config = dict(
    num_attention_heads=2,
    vocab_size=2088,
    parallel_block=True,
    learning_rate=0.00177,
)
Each number is 128 + 32 x the weight over the matrix's rms, rounded and kept within 0 to 255. Layers, rows and columns count from 0. Numbers have three digits each.

# layer 2 attention output (transposed), 128x128, rms 0.0906, rows 105-127, columns 0-127
084039101149159124160117085162108080100115170156156169162202120150156060178156131175178153091151195164164168122052079094170130128139076196164177121166158025163057167172147163102109148152124138045144110071108161145127136173102110132150120118095079145159129157068106093167131087177102107095151085185135188133211070074167017095122152158115126111035100198030157203144125101148110096094063
165150071071160080199164169140092126083141194167135211187141119034139092133078135126192112138157117163055181092136088127160099146154139084103163217136130113115122206162171196142099083145163137156176130177183150121139093077075111137175117162074113159113151025124126170143163109052139087117119114121135167074089128043080201117108156200195115067104091080135156071164078022177048087094096
152169077099130118113115131076137139137205106175069131083155106116096173094138145151116049212094163116195050117183140043064086120120100217183122162140160075096078116077147171157093117138109129162104181117158195114181141108152153192087104130099157120114055221128159096100095138182097153068167118117136148126134149129174084094154100128143117187165100174147178127105079124162075195174173
189036225231157110144178187201201173063143118114145090091131113159115047112084235135117179138045161161120160132071119120126042068044199107032170083155069214108190146166171087086059126120076079141063122131168166158117123179148153120168124171143159127147148103187130190180103134108092189112076116102122126126122160169138102161054154151083109133146184149098102107087089184074112069121078
131158218192108104113112059139153175163115124064169072052064144157154060199167089139147114056071057134138095103160110098140127190173100198097130009149156088107099147092135176068136168112148117065115122125119143114193091138099080105150164147136103149142147209115131147096137114123155129138096161149148226099102100120086096088192095149123125137147146219161071198180085128128168119077080
049172118075094114115143168183118153143162201071205124139097119174084137079101111169107083141090117113100108144087171095094110147165183103026164255067089176134094100075117109131164181118066052108107139148141094145171151120110159150154123187174093130144140119128131138120146112144156097139143151159176082099161193128070096150107124112157126175138167114126073046124162182080158125131073
113154087066099154131092126094084094157070079150120146110133141074150165122112182176094104117180109086164168149119151195132153095107144147127131092109100116165167159094100113195160155146119120215139134163127198144187102077114122149108123091103124117173150090106127129077106093161067075172127061087195105119071104088201078147180088074125169107121169079141182093143208089140175163148113
122150181139172122110125139100094177097158130110120103119127156100115225162117128061084187129111167167187140113140071140144168135143155137142122127099231104115115147146088140053070056059110125087034175063089125130140152125125055162110152176120156098207094168168145133148152171180082135181192114119095101104133097101128151130110145096125154180159049204132138202086124111136116142146172
160146109130064153152091096241169144116189114098047089150054053075074144181190121123189088092155141132134075166139116151160100190071086181135084161159162127096171114123169130111151085101149088112060133115087061173199188107077094154089177198115137153077140122160146165192134074162130084171098112195134110099121157147095122125073108155071173168104033104167051145105159140177148130108185
145183200161130124119135090197192161081163104117195122100141157100091112223098186123077128183124094083103172163079058160131137156019092157137145078134091145133115180106187178158110121123110073081063140054199184084141115178088173104110142138179040099187086199184137183198162143137167057125170068068107126074077121068148064056090094115150135181240142022142179174113071146142097175148101
164099218144123086116126141088174161134173158081187178093134158112091071117084160177042085146124062076142212033046124133120125137064180036127155127127099148166140115098170191106142124072095058128076157106184181117133151153095054110113170127134144144138084193038143160099110114131152128108183104109135171090076175123135206140097049131176136164161177091216179167134088110111134180126128
112084190167191067164135132173143153129076166159098108130096110147115060118171181180207040151143067070106157200189133141142066149060113138130092102079138147107118142116151150185149204178075134157109129068174152152156078120102119114086168138134147070193114179070116147135091162144155126175088125130180153177100102134074055185154110097104180100044159124107055178138112101067170113104104
129192156114143169101130173140124099158061174092175110161168116076093140111130113117166132116099107191023070191151192179100165171219175081132073185124174085135141121119126127146148094109171175121115064141126114126125194179080152145088106087096118138107094140142153180126140185076197166115130142120177117088080046105118070117158142131096084078096145152069119174175153047130060113201076
078121115086174139209088133169176101020148221185122126128134124123146172142088155111168145208104192158132092141084045024101099117081096153085164127104092119114056156143171219183108130118127080123148100081159169131072107085112152089101120176126068145127154158103122172183116048136108151147113093152092067109144148120133052100139119127153141173164058105128176097128131076137119101177087
157137160146172109128114077168086107157173105170137077197105058086136151136153111158178115154176152182109073179180135194090099094085063079108106116082159135109151156186082085188113145138149135149056077124190166182092076100100151138098133118133100105203136053203060132160110109119120099185115130091135074192093162139115139116143091116145172111099095085133145128149131082148110148147192
113158101100167092147112110138154129198136139073148095173070126025095095138152124059135084109147104114112117144255118155054110173132102086090158168093131159078120125100142171157114164176168082109167105139165168111138104166102124151103126200094112114148103182134188083072164148092111132112088148130157075098073171165103157138145097094176143125132126100205052134133108126143089110172240
121099121127143070148139100077138092077160157164129144152164157115158090163054104168140121132124119141118147154166111073182162161143117095077187227102138084124080182156115032156116131186117131124129153108171165096093093134102104062145119089166128098207125052153112222123099126153189170140146142124129163097162089149107123098199095152200130102083215102084122102110133182082165133120157
155160105111190103187136099203122114094096137120141058180112116152165175154132101122167070165116114141059143155178078157129144145128070090113084176132072132163137070174114097117187122167087090078093148120096106095079173158117127109120123103192128069140113137080138167211138156154116144199153151114118093116128128152115125165097115103103141043133107131063144176148119173131194075119163
121126027110163113100144128158169163186149149123118116115155136145120122072087120095168188165104204221102034097053118135075126085129169180114170071106060164101023062153151157146131163129120166206155110169139166135127123109176147067103103132129133091034106208109163102128113138106169175022088154085146086109178128122167128117102112158122125152164175149117170108172158166161204170130081
121164084103070118137105147190066099071175164143106162124096106131160218066164125178134138134134123079152160192107118143114167143212092140122115130118093104117147137150075061134112059104132100101138145162186231181089146157101131125111140185074116143204090137137121144178144159105100117131146152117150097150159147161140084097162143071070126099186085114091103114103129127128113058109217
098161068081188114103143064175125152190090137121176129147089168127117089154150062044134139180137130074115143164156077133123134087110119159131124132183099106112161183083149077125150121185155114144163184122115110053131119138161183114181153074119083092133138052137138149158169123170132116133131076093064168080156116110157090093100185113157109098180148082145147119113087194204117128100118
140106118070077129160137143186111091121127146067123126091122136084111114188102080125151220087118139055138151104065086097126171100237092190132139134130212146149111161239130119098088165086164106006083159107133120162156138112124155055203157161097121134190128081124108088157163084158107086155152168140114150119148044135149157108170119153175086155128120155192098178129083149138111071089044
177109154124068124102175200082086102086127119148115187142151136113104173119108158099181123153139116091178165157064135088140108069131157122140117169147190121092200181132082123130071088113183138117094152118185074106057142122153138127144170112130149174177109079161082108118121187124164158120196104114069183156144141088123169121090159145115139167095125111122121130071080092128011094118124
# layer 2 attention value, 128x128, rms 0.0899, rows 106-127, columns 0-127
175140110183145025118133076109146166155192173074085236107181072121089134042098205122173149089168160083127111143139109094091143091137120073091085154195075104149141139118130126155149148133142065081183174143059118159152128104072139190070153072167105169159176158173184099146131155159133136141150158129058189136061182098098227097215152153157113138135160135116111222072105096107154134094030
120115084068130111186141075161136124203082131071099130157119162183093106161102136163052130141079190035142102118152143180170091167121149130192182162166144082162138135118020156084149146130123119104132157172138145135096111168175160099080121080180161161146118195107108173133090157104100092134089166115093089116082133140157141063077108125087089130093075152173066068143195145123100172169168
101037204128135128119122188122237199084193086195141185097081126115084201079143114138087119124158075142115165206111075093137063166215219123170117113060145153120147039113109117146107110150187122064151129132140137152161099137127121053145000090062161128176138088126131181150155060125079172128098081076191074130146161166043093077168192148173139097138197105155096189107064094168120186111123
147078128202145098007066125071063212153118115051113112202104143110195123141117137198139132171131127127076097215104091090149084172034167088076128130102147118075184171155139143108155116094178162123115137135163132098133104087123107047138159100188150106106072082122126181115198127083143128113124155164198117119208087117195089088158086123127123110137131137108137175112147133136121051116121
176120124087156087154125139125214112079048150190123123116129148109183152149135157153138149179101113127148062142102181146071158104140121121042166122149129150129150079057119116157157094160137170121130110148125145115145173101114144153157060095114073057106114211138143086184171165111167147091060135103083068143157115146055118123139197173147186115148132170152108052127097139076121100138115
091167161108121159078172091145098109144074180214107048082183114143071195122075185122194178148130140128150088077140145161198106105182083132109175144136113110136191170154104104170110165088123109187155123103136141162095103159160097135136122137152097119115087118074173127117066089191202113131101062154130123131127120107205151165146071156114092111092122109150190039101149113109142160068133
112123113166160147168151141153128062091129160080148056188145107090051140131107173097054161093102165111158162156111104153109104133106114150179143153085090133169169141110148168062165166028124118144132074154141114117148180116145148017086175101107175160078061141116078118088147076107145171142139140117103206143114066107095072064072152080186213126147156158127113122129135142174114113151178
130181136081121092111191147127120080105154173055113184146070149130078112090178109145194174133159168133112142135116156111136209162000189193064188129150081150155152164078101121016166172095191110085106128113139125162127175114159094146148146180077170103177148212075075101155229137058079156131144091112091128111163114166123021123137125088180068117109115118125121084102098097128167170179159
180030079095132108027069188170033166140207188194164123124074117068074156131062172117172129054157071070125108229119111077092119216153168133213224133168125138106170120141102117111213103092144117071058184056058108047094138158123176083063058177152098150093130189097175171149143119104132182169078107123091145175125132078206115079148105146147212113096116132139097088101096135071119147166172
144091149065131120101114139117079210151144172176056212121162076108159168084131145110151150080152106115150187192118141141173077201129185121179055103220144089134146086146075170083161138174118120064091133144143158092162130097107150020105107139145084080115112177050146128123128165146208169124081153091116140111120085139177164130109078163160204110160155150130141131121065161019116090084137
124136129109145100069100082142132211048154128246094149124089105187064197168178203166076145195147119083098168114148111134115106128064186087115115143113145109135204093125159118122071145196155184124111156139228117163149053135121119148099137191078142127124147146050136155127201123158128091101072129165160090171113076135167117124180065099106190084089121144079070112162104125141168150105098
123162075144130077100148156148126125059076126071092139054135137079204158178141173132110100103071096138119048152093136125123133077168121090083186153193102078241110115166207142088193108161108124211098037136046136104132051133091104116125159149099094101155130103177198101114155128089160166170191124135167102108151193093115139136129122162078139156115113164123106192163108135105112129176095
113168093115121064156117150145113146129179153172149123122106136118108100150122197064128133063076199146126133115126089124060093145147039156165150150207139166095091192109088139146202129145193122113073208100141141111054154144113154192122109109191145171119163125126143164061223100165057135115071106110127064158107139091048139090192139136137114092109122130124067055094145105085172111194136
026179130163150152122118073149113113096166115118142108158153102104072045148068070116103123148114205133132108088141144107066127085171163199172154096117069162122166126188110090138121171134195192159114112074143138159108134115141147166105165162143106095172141097050154077139139058075108144134108076166062130129084182160156132084170089060149232097092093135146094117149040119135169168152079
161132115146122130084029138153095150147169042094085088094096122121122116126140195087114093206065211037139144181146092138084169123129168104070161151186151101095148148108104143084158140193120098093134184095085155192143195118128113109121140138158119162167138135070178076151148155036158067127173140148060155074097164127104109135157076151161248131141069159105105083159108101100117114172167
128101090171125129164151112145165176160150106112148080102160122140104156100121111143091155137150148165122130109137127117112105092154126077140088122174152193128126131133170108188153084133143108112107114149139157052156164130091179132082069158090053132189134039130122161108133153180059163086130122177140171185061141175124129108057132134185149088093062132118083108133221129067142077064068
157146130113156120172124198157140102133147165143149144078170159104098140135155112043124110159169129128118099108160092121114107169170126161117123092071115135112169076104154088067184123159116120137083088072121120109158154167136147149111215132068088086104166151188096115096255121145118143100144095123156119106149146162152110128104175094108172107108142153071174106212146138111168083162099
178093105066146196174144165153202136162087059134135076107195153138163117198147038160174136144104251147108185154105138152091104173145120126157123099167152084137081185076034111180091101133087115114097114165087113133113084088112100189164132081184183222130104168149167220093083155069160102139157129114139000158142157131105142072141176139094140108126173126155089161110070132124165070178120
104175135107121110141157087103093103132151084087130143068055136127144131075090140039108177131063090122114125073124169111144144104167035122147192135080134144141189087032108100132187148097095210149104159104163144190119155138166124139140123078123100102203173124102119177166156123158132137115192122148135135130123138145154158105067169101106170172114153108099081101172131108095126099163165
227058103170106195136081145152159034188132182129199065097068149144100070057089168119174146160137110071101084138123096141069150188072152082148078153103161109105131064158047106116166094093103092114137192100112108062110175156112126196139125160134130106145114101204163127142114120159120157129103088118084158120165137082179120142128202125148159134109103118146190176148117162161122134130117
137178137132152059058052150087058140164066168135166138167127089096178070136151119158136183124154144101105017185086096132035147166102113148137152143138144161064180135103125113112127148087083153110124090150135147146091195088135148109156112076111137174230101084178157131109182109170125104114123179159194226145131118109114180090121213045143078127119117133153107182126149122140164160093153
097185094151142150204160083121141074080144094151153207115067106142131118052114132125063157072191096103166120104113132106076217132109108101179143145121147133128180083112126175138083128134103127151139099156170137114127141139110138070123080136138145112132166094134075116175107148217130178111142126104099210107100157152098216085162127144170104151125129112126147201139135141195107169140077
# layer 2 MLP up, 512x128, rms 0.107, rows 0-2, columns 0-127
144199113159117123161155107119176156115174160121105120109192094117150196106102089105144177124139124107161104127110133111151162133124108135087109092126104105175100185140164158102137170116146121160097136063140142211109136187076091097093143146096068063110177154110154135128168140100115139126074163130153088202186139115092094118059079142072119106159147102100046087165118090197184151146116
121124064118140093108090197125091175132157143153127113162144096180119059109089115141106127103130116099134127107119134124139193104149149129145129100122102096154121108088110157077165108108051183204101113102161107179063098145111139174096188105117177130084219118139116165125075096140113126143154114119217116160175088108158143122121109124131118146128096104195076151119124139156107103151109
035145129102123102155130162168125173101132113120171128109112119153105097105103118170128182147080095123112104124143152135126109124181108146157194130097125146129141125139125144137154119061122124141120114185190124135081123119133129127073075124179073153176103117090123129128180128152140114083069130185104170198160129135143084102097122116138093098138120143109092090130151152109122143133131
# layer 2 MLP down (transposed), 512x128, rms 0.0731, rows 0-2, columns 0-127
122139138090146083095153122183130187130187157119168102120126168188200059122048096115144181163141125103108120117044078135145151152201042114087102090110133047148113210037153217156090097123234094228209122098149152255147157171148068112134130157112083054183112112112195118229109105154124214135128146105134153134070148046120095113105078090052095140251124066035102079094055175135234160163068
154173132149138146112135094104190076114102093137081157113112208113126129079150137125153088140105098164082118153085123136162150110151118105092139151082145107089085160164119137110113116174107084089200122145118141114119134155111142134160136175173156156133097140133087115192178096087122177178086176124108124153074120151095138097139159161170130120121130091102101143148139159084134126110158
187153166110164092088146100118107104193132083142126077080137176102171116181140109134185154110142133179129191051125143192149153130060155149109093179121161132146166060098130182153153176148137164150178148082052145089105126122150127128122134097124182118116101144127167124159090160167099128130136093033159125077067147098137105140131128127136107125080115160113117112099125143101068101110132